Weights of a small GPT-style language model, trained from scratch on English Wikipedia.
Size: 10 layers, width 128, 4 heads of 32, MLP 512 tanh GELU.
Training: a variant of Adam for these matrices, 181M tokens, 5536 steps.
Each number is 128 + 32 x the weight over its row's rms, rounded and kept within 0 to 255. Layers, rows and columns count from 0. The size above them is the row's rms in percent of the matrix's.

# layer 2 MLP up, 512x128, rms 0.0865, rows 320-372, columns 64-127
size [ 81  98 105  85 106 111  95 102  95 109  87 120 112 113  84  78  97  95  90  86  85  93 105  97 111  92  76  76 126 101  98  88  85  98 115  63  80  89  89  99  90  86  89 105  70  94 112  99 111  80  97  97  97]
[[107 177 125 127 120 163 138  56 136 112 120 108 122 159  99 176 128 181  76 111 119 136 159 164  68 102 130 124 104 164  72 114 161 122 162 169 123 142  89 114  84 137  71 117 115  71 113 105 153 128 111 147 114 149 148 161 110 115 145 124 110 121  81  89]
 [132 180  92 151  48 138  90 193 100  61  69 129 106 122  97 125  99 173  74 102 120 119 164 148 144 136 155 120  99 146 136 138  81 150  97 176 135 133 173  91 195  95  79 119 135  60 121 122 154 126 126 161 120 169 102 141 102 131 155 142  91 132 131  76]
 [126 146 122 127  98  94 158 140 113 143  83 129 108  55 112 135 122 184 175  83  48 147 120  86  87  83 190 132  74 123 119 152 113  79 139 123 209 108 164 126 160 111 137 114 139  96 118  99 183 174 149 122 133 140 155  72 150 132 138  97 136 124 155  86]
 [187  40 150  84 166 122 144 102 137 119 161 111  85 210 148 125 131 130 128  55 175 130  96  90 171 145 165 130 143  97 118 135 135 147 130  99 123 124  93 142 167 181  97 166 115 129 131  43 129  81 142  88 120 138 156  63 146 147 141 120 150 132 106  59]
 [143 121 122 139 135 134 111 120 122 147 106 137 136 114  84 147 125 150  89 116 153 159 170 103 137  98 108 145 120 166 101 182 153 123 108  99 132 139 157  95 136 128 130  84  93 149  74 106 145 132 136 136 144 150 109 167 187  87 156 120  90  81 122 135]
 [139 126 112 136  86 135  98  19 133  76 164 133 147 152 114 131  87 145  48 159 137 140 186 157 159 106 174 122  91 145  95 132  57 151 133 164 114 114  71  73 170 152  87 124 126 134 111  98 177  86 136 133 150 112 124 114  81  79 167 156 134 122 139 112]
 [161 102  65 139 117  86  59  33 141 107 124 126  71  92  95 190 118 205  82 192 142 101 137 110 152  69 148 147 144 128 167 137  98 170 130 199 123 113 127  92 152 122 128 124 107 124 128 112 156 106 156 121 158 122 113 163 173 137 102 175 151 129 127  66]
 [139 128 166 126 112 148 121 102 107 131 103 130 156 121 113 154 155 126  84 145 169 174 179 116 111 161  73 153 118 141 125 185  84 160  80 142 134 167  60 123  16  63 134 122  96 115 108 108 174 114 112  90 184 137 136 122 144  57 201  87 110 115  79  69]
 [150 120 149  77 159 153 158 152 138 123  90 130 170 144  78 123 128 128 100 156 105 169 117 116 129 158 144 131 159 143  93 165 155 153 122 147 130 208 142 106  77 132 109  97  40 160 102 121 123 115 131 126 125 142 192 107  99  88 179 127 164 103 137  78]
 [114 200 129  84  79 125 133 110 117 128 134  94 176  66 119 154 115 168 104 114  98 132 152 128 139 119 145 134 100 105  70 117 128  91 175 186 185 113  80  78 148 117  27 100 120 107 118 161 152  78  89 120 143 107 136 165  66 139 147 152 139 110 124 130]
 [132 147 127 126 115 148 146 101 102  72  42 168 137 151 142 147 125 152  81  67 142 145 179 170  67 128  59 124 113 126 144 152 119 156 132 193 118 161 159 135  92 102  60  96  99 105 122 108 119 141 120 125 146 111 188 124 129  37 123 121 112 129 117 139]
 [177 161 120  92 142 122 117 106 152 107 107 127 125 125 116 132 144 132 164 176 190 127 135 168 153 110 137 125 176 133 101 133  88 165 150 138 125 160  73 138 191 138 139 113 114  92 118  94 129 100 100  93 104 118 196 104 157  92 121 116  88 108 140 130]
 [115  69 123 161 127 149 113  97 141 162 153 147 157  74  95 100 122 150  93  97 110 150 140  85  90 122 170 100 124 145 141 140 116  93 119 172 167 198 120 133 113 165  78  95  59 109 108 114 138 154 120  60 149 110 147  93  85  97 137 173 115  99 136 115]
 [114 145 145 188 188 166 128  76  88 108 146 166 109 103 136 139 125 177 104  97 175 150 153 131  80 176 144 116  79 121  70 147 109 171 158 147 140 123  98 125 164 108  64 120 106 147 123  78 124 120 123 142 114 126 131  66 136 108 138 132 117 130  78  70]
 [155 150 125 165 155 124 140 123 142 193  89 115 147 124 159 140  60 118 155  89 171 138 104 112 182 172 141  77  95  79 122 134  76 140 117 159 156 163 146 131  77  87 107 104  80  85 144 139  99 108 117 116 148 116 153  91 114 141 121 121 105 128  84 147]
 [144  86  97 151 174 128 136  89  76  68 141 138  99 163 101 181 188 161 102 134 152 143 117 143 166 153 173 125 141  96 168 108 121 137 116 144 105 147 142 123 124 137 137 142 103 155 107 125 156 142 136  27 114 130 164 145 118 111 150 155 128  97 135 159]
 [125  93 140  96 124  99 139 133 123 155 110  81 138 136 130 122 185 153 127 138 103 170 155 147 125 175 146 104 151 136 127 133  95 132 145 139  80 104  89 166 241 127 119 120 137 178 131 147 111 113 124  94 117 113 119 162 129  72 126 130 136 132 208 119]
 [170 137 102 103 115 148 101  42 164 166 107  77 143 117 117 186 129 111 124 105 178 165 143 156  90 150 100 141 137 141  98 173  87 201 110 117 156 174 102 113  90 108  96 106  72  91 101  86 130 118 120  67 162 110 168 132 134 107 214 115 140 130  81  80]
 [144 141 119  97 176 121 123 130  99  89 151 119  97  73 121 121 135 129 111 166  94 146 172 168 125 129 134 175 136 105 177 135  95 119  98 168 109 120 144  98 166 116 172 153  79 123 121 137 170 114 135 139  95 128 117 119 147 147  97  74 103 125  41 111]
 [102 105 172 141 125 109  77 151 178 187 106 137 106 177 121 119 214 118 153 119 123 159 167 162  67 185  82 166 169 154  98 137 118  84 129 127 123 111  45 137 107  90 110 136  75 147 124 127 142 174 128 166 147 109 158 119  77 103 141 106  84 116 166 112]
 [155 156 133 100 137  95  76  66 174 102 136  69 190 148 142 170 133 143 113 137 123 138 142  64 194  95 127 194 144 139 126 152 198  96 135 130 165 137 147 130 100 123 129 117  86 165 126 147 134 112  92 108 162 123 178 109 157 120 133  92  97 122  42 125]
 [119 138 167 176 141 180 128 104 117 179 130  72 111  71 136 100 161  89 124 130 131 108 114  73  84 186 157 133 180 139 108 144 106 162 155 101 153 129  58 118 214 114 121 126 127 133 134 100 121 144  94  95 131 138 123  97 159  73 138  79 161 122  68  82]
 [102 182 108 157  93 119 138 122  76 124 127 167 122  89 142 214 150  82 100 126 135 170 184 146 129 144 138 124  40 103 116 131  68 144  78 139  80 108  68 177 133  59 153 125 116 182  99 125 191  41 130 132  98 137 150 105 146 127 137 118  74 130 117 134]
 [180 153 135 128 138 173 145  46 137 142  67  44 149 151  61 126 165 181  57 149 159 143 162 128  98  84 124 174 150 162  78 125 115 123 171 176 138 169  54 148 115 121 100 121  83  85 114 128 153 115 174 144 126 120 159  98 136  62 118 111 103 126  97  77]
 [158  87  90 121 119 130 163  82 131 146  93 156 150  88 108 107 140 161 128 141 141 190 154 143 117 161  78 110 113 135 103 143 105 191 165 127 183 162  90 163  72  92 115  97  72 110  97 146 110 132 158  66 141 111 215 127 169 133 179 136 108 110  48 120]
 [111 128 128 170  95 125  38  87 133 145 139 124 128 112 115 102 137 151 109 111 126 150 156 126 151  54 174 152  31 143 180 118 139 115 111 161 118 101 158  98 227 112 102  96 118 172 124 167 159 120 103  83 148 194 160  85 103 139 135 153 153 125 104 150]
 [174 136  96 129  91 102 157 123 118  73 136 114 148 164 169 118  87  47 141 174 155 153 120 136 164  76  87 121 108 118 116 137 152 176  93 140 130 161 110 156  54  85 137 113 142  44 116  95 136  68 117 106 164 113 149 186 150 150 169 146  51 104 144 100]
 [150 138 131 106  86 100 107 109 104 147  93 126 185  88 120 207 112 124  95 131 173 179 167 128 182 128 104 119 119 105 142 141 118  54  88 145 152 146 105 178 141  39  90 129  90 143  80 155 137  94  93 122 152 126 152 134 127 103 129 122  97 144 140 140]
 [183  79 111 120 196  97 101 102 180 148  92  90 152 105 136 147 187 176 101  77 172 155 153 123 119 167  78 134 123 126 199 108 148 140 152 145 153 151 168 139  80  75  90 123  78 144  87 139 143 105 133  89 131 133 168 170 134 107 148 184 115 117 182 120]
 [147 175 117 108 118 139 148  98 196 183 135 144 173  58  80 108 128  68  84 136 115 168 168 200  66 140 111 154 104  93  80 158 107 180 143 133 158 167 136 120  81  30 109  98 103 102 104  97 123 145 118 123 123 134 129 184 131  82 144 136 112 113 125 144]
 [168 142 114 154 140 128 116  62 136 109 107 147 156 136 138 113 118 106 139  85 163 145 118 238 108 156 167 153  73 138 118 145  83 190 158 120 125 122  47 139 198 122 113 111 102 118 127  88 121  75 111  94 122 110 162 146 108 132  92 131 106 120 172 147]
 [138 107  93 124 105  80 158 117 135 105  99  52 125 151 167 177 126 141 103 133 161 138 138 137 105 100 130  67 130 121  91 142 143 174 163 102 190 181  97 102  62 132 108 115  83  93 123 137 121 104  98 109 125 123 142  86 136 149 154 115  93  97 103 105]
 [137  76 108 141  59 142 147 101  83  93 141 129 156  67 120 157 160 118 102 131 126 173 123 109 115  81 169 146 158 128 152 117 117 160  91 131 124 191 114 119 145 129 125  96  64 103 102 119 172 115 166 132 206 164 211  80 143 132 143 136 128 120 118 126]
 [107 127 103  73 155 179 138 164 163 133  73 163  90 101  99 142 120 138  90 184 130 147 130 153 122 132 146  72 136 122 131 139 105 142 121 149 157 213  90  95 143 137 149  98  80 127 100 144 121 152 131 104 105 126 209  68 126  39 188 181 119  95 162 117]
 [138 158 128 121 155  91 157  45 113 126 102  34 134 112 129 124 150 156 153 105 108 108 159 167 156  93 167  61 141 124 105 131 134 206 161 168 148 148 161  71 158 131  75 102  91  98 120 160 113 166 141  66 109 108 155  85 111 152 132 165 125 129  80 115]
 [172  48 138  82  98 135  78 109 150 127 100  94  83  88 115  79 184 179 105 170 113 156 181  95 128 127 122 146 158 104 146 123 100 119 150 209 122 136 141  89  99  56  96  95  79 100 131 111 148 140 190 144 154 157 177 111 162 130 115 141 129 121 141  91]
 [209 110  52 136 111 129 144  86 159 123  91  98 134  90  73 117 143 117 105 176  92 163 151 136 133 165 119 126 125  92 138 160 168 187 119 154  87 154 129 107  89  94 131 113  36 178 114 171 125 157 132 123 125 155 123 137 141  78 145 117 117  87 117 161]
 [139 103 135 120  54 147 153  73  66  71  91 152 140  88 151 170 124 150  77 121 138 130 120 135  81  79 215 115 104 122 163 122 133 148 101 145  90 124 147 104 169 135 130 129 121 145 126 138 217 117 143  94 144 149 174  54 162 151 129 140 100 126 133 163]
 [115 135 182 135 134 197  94  99  94 148  94 120 127 152  88 195 128 107 117 172 157 141 209 124 153 165 141 121 131 155  83 153 102 107  86 174 117 121  53 120 173  98 119 127  93 155  64 139 171 181 106 159 148 140 130 122 120  34 128 115 119 129 127  73]
 [133 215 156 162 143 133  96 153 178 124 151 118 152 146 114 136 121  80 125 151  90 130 141 143 103 133  85 162 113 116 138 148  89 112 130 177 120 159 132 157 170 169 119 137  85  37 108  51 161 115 131  97  94 107 130 123 118  99 125 137 104 133 182 134]
 [120 195 127 105  94  80 159  68 157 175 104  28 192  49 133 115 160 149  46 134  98 123 162 165  84 164  85 119 147 153  87 121 109 123 131 129 150 131  69 123 146 127  85 102 113 103 124 108 184 120 107  83  87 126 145 103  84 138 152 137  78 126 132 123]
 [128 163 145 118 100 232 127  80 109 142  86  91 130 155  88 117 193 151  83 143 102 145 177 160  89 156 128 185 120 151 131 132  91  84 128 135 128 119 137 124 171  96 150 131 132 147  94 160 185 176 162 144 119 153 125 120 121  79 112 114 127 111 123  85]
 [178  99 121  89  91 132 137 106 112 104 141 138 162  73 142 131  58 161 103 145 127 149 173 109 162 103 105 101 111 111 136 150 113 154 127 159 145 148  88 125 117 126 102 127  89  76 119 143 124 172 140 111 187 132 161 178  89 135 164 166  71 121  98  71]
 [153 107 156 122 112 155  99 100 161 108  65 114 141 138 115 163 159 159  89 102 135 187 177 132 127 129 116 119 102 105 177 215  86 138 125 143 139 195 124 140 127 124 106 120  76  90  79 116 160 109  72  76 153 147 177 137 137  66 143 124 104 120 125  94]
 [156 129 104 117 113 159 124  66  90  89  82  90 164  67  45 146 148 143 138 131 117 118 187 137 123 124 134 210 151 121 131 103 100 145 141 104 164 125  82 147 133 125 131  84 114 135 106  85 189 149 162 127 159 148 131 130 162 125 129 111  80  91  87  89]
 [138 120 158 112 135 188 116  64 135 161  94  86 136 160  81 161 156 151 103 115 146 148 233 120 137 126 146 128 136  94 143 153 119 143 121 143 136 163  60 103 141  90 109  92  33 121  82  99 121 109  88  85 142 140 162 115 127  59 158 122 116 119 125  76]
 [137 198 126 109  63  89 153  80 168 141 110  68 155 102  84 140 188 205 101 205 121 126 168 129 144  77 114 101 109 142  93 120  87 125 135 140 142 143 153  95 156 179  67 106 116  90 131 173 154 127 127  48 116 156 143  67  85 111 143 122 125 113 121 122]
 [162 158 162  60 160 135 111   0 111 128 103 152  88  93 106 179 118 170 103 137 121 135 180 144 142 129 186  69  93 125 139 116 107 124 191 192 111 118  87 133 174 143 127  98  96  93 105 140 135 110  93 148 118 146 166 138 148 134 101 138 139 130 130 130]
 [122  99  87 107 121 148 147 128 165 135  76 126  89 104  77 147 132 114 104 161 121 157 142 126 166 127 171 131 158 157  76 120 121 101  77 129 168 187 145 103 124 139 113 117  95  68 105 113 104 120 124 124 148 139 177 101 148  77 169  95 137  96 186 195]
 [135 108 108 153 183 143 169 166 120 171 125 101 117  81 148 106 192 158 139 107 113 150 145 161  73 164 114 145 110 108 164 141  96 188 116 141 111 200  54 182 113 120 118  87  80 126  81 112 106 221 121 110  97 128 188  86 199 123 156 134  66  93  92 122]
 [147 150  75 138 171 100  38 124 152 214 125  69 127  84 107 119 164 116 127 118 148 120 126 138 118 135 145 184 139 145 136 121 137 104 112 171 110 165 116 173  40 144 151 101  62  86 113 133 130 145  93 138 106 129 188 144 159  99 109 103  98 100 199 129]
 [132 148  87  70 143 106 126  71 170 119  98 133 156  95 122 137 152 109  70 105 139 169 132 132 113 147  91 240 124 117 179 144 114 131 100 157 175 134 145 102  31 104  96 121 119 132  95 101 160  81 119 125 152 116 164 142 153  83 156 152 135 145 163 138]
 [163 154 160 139 149 174  52  83 144 145 107 125 217 155  71 121 139 102 124 168 147 164 175 140 148 170  63 188 126 142 116 150 130 123 115 145 126 145  50 136 133 124 133 119  73 145 103  87 137  65 129 105 135 130 124 205 145  75 121 100 113  93 122  73]]
# layer 2 MLP down (transposed), 512x128, rms 0.0519, rows 320-371, columns 64-127
size [ 94  90 113 111 121  92  78 104  92 107 130 117  91  90  78  86  85  83  68  63  84 120  80 103 124  91 110  63 106  98  92  92  87  97 128  72  90 112  66  99  71 116  80  60  74  72 105  95 120  71  88  72]
[[119  71 173 150 165 171 156 213 124 173 151 190 149 100  79 148 122 143 114 119 108 131 121  96  72 102 165 185 139 102  70  98 156 220  92 101 137 119 143 167  92 122 141 118 156 104  86 144 116 174 198 114 147 121 160 108 114 151 126  58 106 121 107 129]
 [113 105  93 114 145 151 128 149  71  98 108  83  85  85 103  78  95 195  67 111 134 142 123 138 118 167  65 127 178 150  75 106 125 107  53 100 196  98 155 121 125 116 154 123 186 130 109 116 194 151 134 174 117 155  82 140 135 131 167 155 168 137 119 140]
 [111 134 119 102 118 165 167 125 124  70 150 112 106 126 141 140  89 104  83 140 159 101 117  65 151 149 149 139 145 160 119 124 172 152 126 134  78 118 111 120 105 169 156 143 148 160 152 159 149 112 135 161 100 125  95 151 113 103 121  69  97 111  66 135]
 [ 69 149 190 135 115 151 140 137 105  73  54 114 145 125 101 148 138 161 153 118 107 152 196 141  91 109 118 131 140 114 175 124  97 103 123 141 141  82 143 124 106 107 191  84 118 123 138 174 160 147 162 167 129 118 106 206 114  87 180 155  95 128 124  84]
 [185  99  95 119 106 104 151 144 114 151 181 150 163 150 128 109 126  91 165 159 136 131  86 131 116 120 155  99 181 108  96 161 127 156 164 109  70  95 204  65 119 187 111 145 129 129 180 100 110 112 121 141 149  78 142 119 144  82 103  89 165 154 133 152]
 [203  86 105 136 105 102  96  62 208 115 107 144 127 158 165  98 136 153 138 146 134 112 160  77 138 136  89 152 132 131 166 104 141 142 129 129 204 195 119 127  99 100  62 115 107  95 147 121 142 102 165  62 147 102 114 118 102  61  46 159 103 148 147 180]
 [ 65  89 154 147 123 193  80 180  96  83 175 113  97 184 113  86 133 103 189 150 137 166 132  80  95 116 119 111 121 147 100 132 125 161 126  97 168 121 140 113 138 162 141 148 154 136 142 137 133 127 165 103 137 150  98 141 116 189 155  90 142 138  79 156]
 [169  54  90 142 117 120 122 157 104 132  93  58 111 114 149 113 130 121  89 106 131 100 101  91 181 133  99 184 121 119 145 120  87 158 179 147 192  92 121 134  85 120 105 107 109 108 171 163 195 128 167 105 130 140 166 112 157 100 105  67  92 152 170 111]
 [166  93 137 127 157  68 141  93 128 119 144  72 150 101  99 111 100 163 172 175 138  96  96 205 103  88 116  94 165 130 139  91 117 110 159 123  72  96  89 169 155  91 160  61 128 128 150 117 163 162 162 182 155 124 159 147 116 180 121 134 119 103 160 145]
 [ 72 202 130 131 129 166  99 129 171 125 121  97 173  95  86  83 101 116 149  81 156 150  96 178 128 113 135 171  62 170  62  91 176 127 149 119 140  81 144 181  95 156 131 131 181 182 117 130 118 111 123 160  99 108 139 162 117 138 161 156 121  99 130  75]
 [ 82 117 217 161 145 184 127 139 149 129  80 130 141 113 161  92 175  79 169 111 189 119 133 151  67 128 140  71 133 130 193 178 102 138  77 151 130 116 137 138  93 110 215 107  86 138 110 206 110 165 125 133 117 105 123 119 168 103 124  97 102 123 128 108]
 [140 122 144 172 110 114 154 109 107 126  96 139 112 110 104 160 212  91 127  93 152 129 123 120 140 136 114 161  66 119 106 137  92 123 121 133  22  56 227  95 177 145  92 115  71 114 149 185 175 139 156 165  86 101 124 151 134 155  86 122 173 129 154  89]
 [101 176 181 147 105 102 110 144 132 102 114  93 155 159  98 115 110 123 186 168 133 140 124  99 137 125 137 116  83 141 150 126 133 154 110 140 149 176 103 196 141 140 140 102  94 172 173 172 148 119 107 115  72 150 148 168  85 133 176 118  89 114  92 187]
 [132 133 144 153 102 126  76  95 132 217 125 140 116 125 117 194 187  90 124 119 156 164 140 124 112 166 101 155 166 140 148  66 141  72 130 120 200 120  76 109  97 133 112 107 112 164 132  74 150 198 146 129 150 128 161 154 120 139 102 123 158 136 164 142]
 [105 120 127 181 113 166 132 124  86 138  97 118 106 128 131 112 157 186 130 106 172 121 112 160 105 155 130 124 178 136  81 143 173 111 154 133 177  68 119  86 102 153 165 128 182 166 122 104 134  76 108 121  99 105 113 126 113 155 184  99 202 134 113 128]
 [125 121 133  72  65 115 105  92 158 152 135 128  89 163 172 143 139 105 112 151 197 117 156 131 154  76 102  59 115 146 126 123 168 108 120 129  69 169 143  91 122 100 151  77 102 141 196 181 181 117 145 177 113 132 146 113 144 103 121 122 120 100 110 131]
 [124  78 136  89 163 139 126 157 151  48 179 102  89 120 139 161 164 162 107 135 128 163 138 121 122 149 163 151 126 129  70 115 110  97 126 144  93 152 129 148 141 163 118 137 126  88 122 124 151 107 183  96 136  92 103 158  95 115 165  50 141 142 164 159]
 [159  94 124 110 112 149 123 102 152 142  96  80 115 170 138 116 128 149 127 128 180 100 181 139 138  95 107 141 159 134 139  69  59 179 166 147 185  72 109  80  61 131 104 152 107 134 180 161 138 125 168 123 112 133 141 119 123 114 103 106 165 169 114 170]
 [142 112 155 119 205 164  98 147 139 141 165 160 125 124 114 158  78 121 121 158 189 136 113 113 156  93  93 123 185 179  83  99 135 115  93 112  70 134  58 136 105 152 230 153  98  82 120 151 149 115 111 175 145 102 129 170 161 168  74 143 126 137 139 115]
 [ 85 131 106 117  98 105 139 157 163 141 159 159 191 121 149 141 159 128 162 101 124 184  68  81  89 125  75 118 167 121 123  75 118 108 112 176 115  76 110 118 119 202 116 137 180 191 137 170 129  78 227  78 105 134 138 184 161 148 112 133 131 132  92 145]
 [145 121 147 105 109 101 140 153  67 154  74 135 171 141 149 140 114 107 167 161 129  88 137  52  62 100 140 148 164 118  77 144 125 161 101 127 112 111 115 145 197 135 135  77  78 104 155 140 141 130 210 152 122 114  94 184 110 123  50 112 147  87 111 166]
 [ 87 155 163 118 180 118 172 136  87  93 143 131 112 160 184 154   7 102 138 106 138 109 207 185 113  73 118 124 138 129  73 152 180 146 104 144 110 103 117 136 119 114 161 113  95  73 122 200 118 129 131 162 133 134  91 158 126 100 160 146 145  72 111 107]
 [102  75 108 158 162 135 133 107 117  89 158 151 123 125 131 122 174 136  60 123  91 105 121 140 107 129 139 155 197 147  76  82  99  98 133 149  65 139 118  75 157 152 133 111 163 134 142 119 135 128 211 129 125  89 113 123  83 142 102 128 161 154 193 161]
 [118  69 176 167 183 169 185 104  96 139  90 153 144  92 151  99 146 157 104 153 159 117 182 201 127 118  96 132 180 118  99 153 131 167 133 104 152  93 174 110  77  95 173 131 134 171 130 149 136 137 115 142  91 123 142 119 169 102 110  71 137 133 138 204]
 [ 65 154 149 139 150 133 100 130 167 113 154 140 132 123  99 164 102  70 119 137 142  84 120 125  88 150 142 142  86 114  75 140 144  98 128 107  57  98 117 161 138 149 178 142 122 138 150 112  57 121 163 161 134 215 130 139 109 151 217 136 117 138 114 157]
 [ 79  96  47 133 125 124 146 139 138 142 135 137 126 235 169 124 123  70 163  98 124 136  86 148 123 132 136 155 138 132  82 145 102 137  93 133 159 143 114  65 149 191  95 111 193 102 143  93 148 161 118  88 114 173 116 176 117 136 112  81 173  96 174 145]
 [103 116 144 148 147 122 176 191 111 132 115 163 135 107 174 101 174 172 135 132 119 123 148 106  61 101 131 118 148 133  80 104 112 163  87  70  68  57 150 107  60 142 146  91 156 174 141 188 122 181 147 170  97 131 117 120 131 100 101 116 124 114 166 162]
 [139 146 176 120 142 117 146 115 135 117 110 169 122 146 174 152  66  96  81 107 137 113 150 118 187 137 103  90  64 124 108 101 120 118 110  99 145 150 152 130 114 120 117 129 153 160 167 105 211 123 134 148 116  85 104 137 130 172 153 116 166 200 121 139]
 [147 120 111 132 228 103 131 171  61 219 200 138 123 127 161 136 122 163  90 135 111 176 102  97 156 102  79 102 125  98 110 127 116 157 127 154 151  54 119 166 122  93 172 140 107 104 129 137 128 158 150 135 150 122  84 159  98  99 133 142 181 130 144 146]
 [148 116 129  64 153  88 171 126 172  59 164 119 142 112 133 124 140 121 155 146 189 120  89 114 145 137 150 123  98  91 147  47 106  93 142 157  98 156  92 152 137 110 153 155 144 150 151 174 148  67 126 159 148 124 185  42  88 150  89  71 140 104 126 190]
 [123  96 126 122 133 137 168 120 143 144 119 142 110 149  90 134 169  79 148 184 125 153  78 125 122 191 108 158  81 138 179 131  87  79 132  56  94 155  98 121 139 142  85 119 116 145 119 113 167 159 181  91 132 154 146 115 185  95 131 174 120 158 163 147]
 [113 118 117 154 188 181 143 144 113 125 111 147 105  99  82 111 161 141 157 167 128  90 141 166  82 114 128 130  86 164  79 146 143  97 107 125  90  95 125 145  90 169 136 109 186  88 164 108 150 137 120 125  85 143  91 170 196  95 113 126 121 142 161 109]
 [ 90  72 151 109 122 118  85 101  96  94 124  71 127 162 141 133 143 134 119  94 121 177 147 137 120 147  71  99 134 130 161 126  83 148 126  91 100 140 148 120 188 124 110 147 164 124 135 161 117 117 140 123 154 178 141 107 118 157 181 112 154 139 107 189]
 [121 168 107 151 105 124 123 113 162 197 183  96 103  96 116 146  98 182 118 121 125 115 108 143 133 142 115  87  62 105 178 130 109  81 157 111 157 123 115  94  98 191 177 155 166 135 155 160 186 128  89 120  89 158 170 160 112 112 103  91 141 115 154 155]
 [ 87 119 164 123  72 112  93 102 185 212 130 103 139 144  86 178 173 171 156 121 111 141 121 155 141  99 133 121  87 119 188 103  85  91 127 141 143 134 176  54  90 199  74 142 157 188 138  96 132 194 158 106 120  99 186 150  93 145 176 161 109 137 162 150]
 [157 112  98 180  91 114 127  86 186 135 160  67 177 158  94 120 166 125 150 166 118 125 129 185 138  87 162 154 159 129  69  69 118 108 101  94 159 121 114  87 125 178 123 119 176 165 151 113 183 128 165 158 132 147 100 144 110 172  89 114 174 130 153 165]
 [ 99  92 143 102 137 148 139 119 136 148 128 145 113 111 149 155 123 129 154 128 169 145 132 175 120  56 123  96 113 138  80  97 111 141 165 186  75 146 147 133 145 128 101 142  97 101 135 200 148 115 148 120 137  73 103  90 114  94  64 238 112 146 122 186]
 [123 126 109  99 101 117  99 122 144  78 180 133 110  47  79 135  80 147 133 116 134 126 108 138 161 122  57  94 119 144 160 184 149 145 164 109 107 148 129 174 153 116 105 134 190 123 124  88 151 159 123 147 139 101  98 132  97 165 198 106 137 133 104 162]
 [133  68  87 155 119 192 137  96 135 129  78 110 131 122 143 143  75 122 112 122 193 107 140 102 135 136 119  97 152 168 117 133 153 138 159 152 163 132 122 141 119 110 111 130 125 162 129 129 165  84  85 177 106 101 135 151 131 143  75  96 174 213 128 152]
 [172 194  96  87 121 143  89 119 137  98 129 168 142 144 117 164 119 114  91 106  88 173  61 202 192 111 121 149  92 135 124  69 133  64 127 141 182 117 115 137 148 142 156 149 127 104 104 128 184 150 128 129 144 134 128 101  92  90 112  85 112 125 200 149]
 [ 85 120 143  94 117  99 133 120 186 125 165 107 100  78  89 141  90 111  88  86  99 142 137 130 148 150 129 127  89 172  34 106 139 126 134 101 152  95  98 100 130 201  88 116 176 145 125 122 175 115 174 122 139 129 142 168  80 183 126  75 126 127  73 146]
 [131 139 136 199 210 155 186 149  66 178 115 126 128 115 107 130 109 131 130 117 163 108 163 176  96 109  55 143 137 123  46 132 132 156 138 103 116  93 117 124  87 137 214 127 126 183 123 123 140 110 129 131 126 154 124 188 148 104 143 117 172 107 110 147]
 [121 121  91  69  96 157 125 116 108  89 114 107 161  81 103 138 122  80 119 135 117 158 122 193  83 161 105 126 135 179  95 108  89 143 145 144 120 113 129 146 164 148 148 146 134 144  97 142 138  69 144  80 169 173 124 135  85  85 129  94 183 100 174 134]
 [188 122  94  93  91 174 140  88 158 110 169  97 162 143 102 103 175  93 187  92 131 136 131 163 117  68 133 107 100 139 121  85 113 148 122 146  81  53 147 119 139 126  91  68 203  77 207 144 140 133 154 160 183 132 105  62  94 121  52 153 166 143 121 136]
 [156  81  59 122 154  47  93 107 115 144 175 133 145 139 170 159 206 103  98 160 134 144 129 110 163 154 111 150 141  88 186 111 117 122 109 132  68 156 143 143 126 125  88 142 154 199 147 127 148 139 113  90 102 156 122 142 116 139  98 134 123 149 116 134]
 [152  87 132 121  93 162 146  50 158 111 101 139 102  94 156 141 119 169 163 124 154 136  90 105 158 113 108  80 129 144 113 109 145 156 144 175 140 133 143  93 160  85 137 119 160 147 174 148 177 120 181  86 134 146 116  95 121 116  68 164 170 186 102 140]
 [125 113 137  95  95  91 151 140 145 161 150  97  78 133 140 102 173 153   0 150 117 132 142  89  69 105 156 126  90 132 126 138  99 138 108 122 116 105 113  78  89 186 174 125 142 180 152 152 145  91 149 167 115 113 115 113 119 110 154 124 127 128 160 178]
 [125  81 198 177 179 158 182 143 118 171 146 130 145  96 144  94 126 120 157 114 152 111 111 155 129  97 139 205 145 120 118 146  73 134  95 120 100  87 104 112  85 147 127 138 163 146 111  77 154 135 123 139 142 185 133 118  94  67 139 148  93 153 140 152]
 [149 104 100 153 178 147 227 197 181 104 111 167  30 121 140 149 103 134 153  74  65 112  89 123 111 142  95 131 139 104 128  69 123 122 114 140 167 134 157 128 145 183 137  85 102 150 138 163 134 117 145 177 119 142 145 142 102 125 122 114 186  92 140 114]
 [122 131 111  73  87  89 131 137 111 124 177 117 146 135 105 133 140 163 120 129 105 150 166 162  60 116 141  98  86 115 124 127 100 146 119  76  56  99  92 133 124  76 140 118 160 148 156 116 165 159 116 127 127 160 147 166 152 164 155 167 165 113 169 111]
 [119 114  89  97 166 113 105 180 127 129 171  68 131  88 163 101 146  85 126  61 119  60 102 126 119 136 194 159 105  97 162  95 139 158 163 158 156 120 121  73 134 181 153  98 136 131 156 174 142 100 143  80 133 145 196 175 126 113 112 167 188 122 164  68]
 [172 144 110 169 130 145 128 123 110 186 173 133 110 184 178 157 121  34  68 119 127 102  95  71 107 141 120 151 150 131 152 118 158 128  63 132 184 135 158 166 105 154 173 142 147 138 138 137 206 135 159 128 134 126 132 162 142  55 144 145 116 161 110 125]]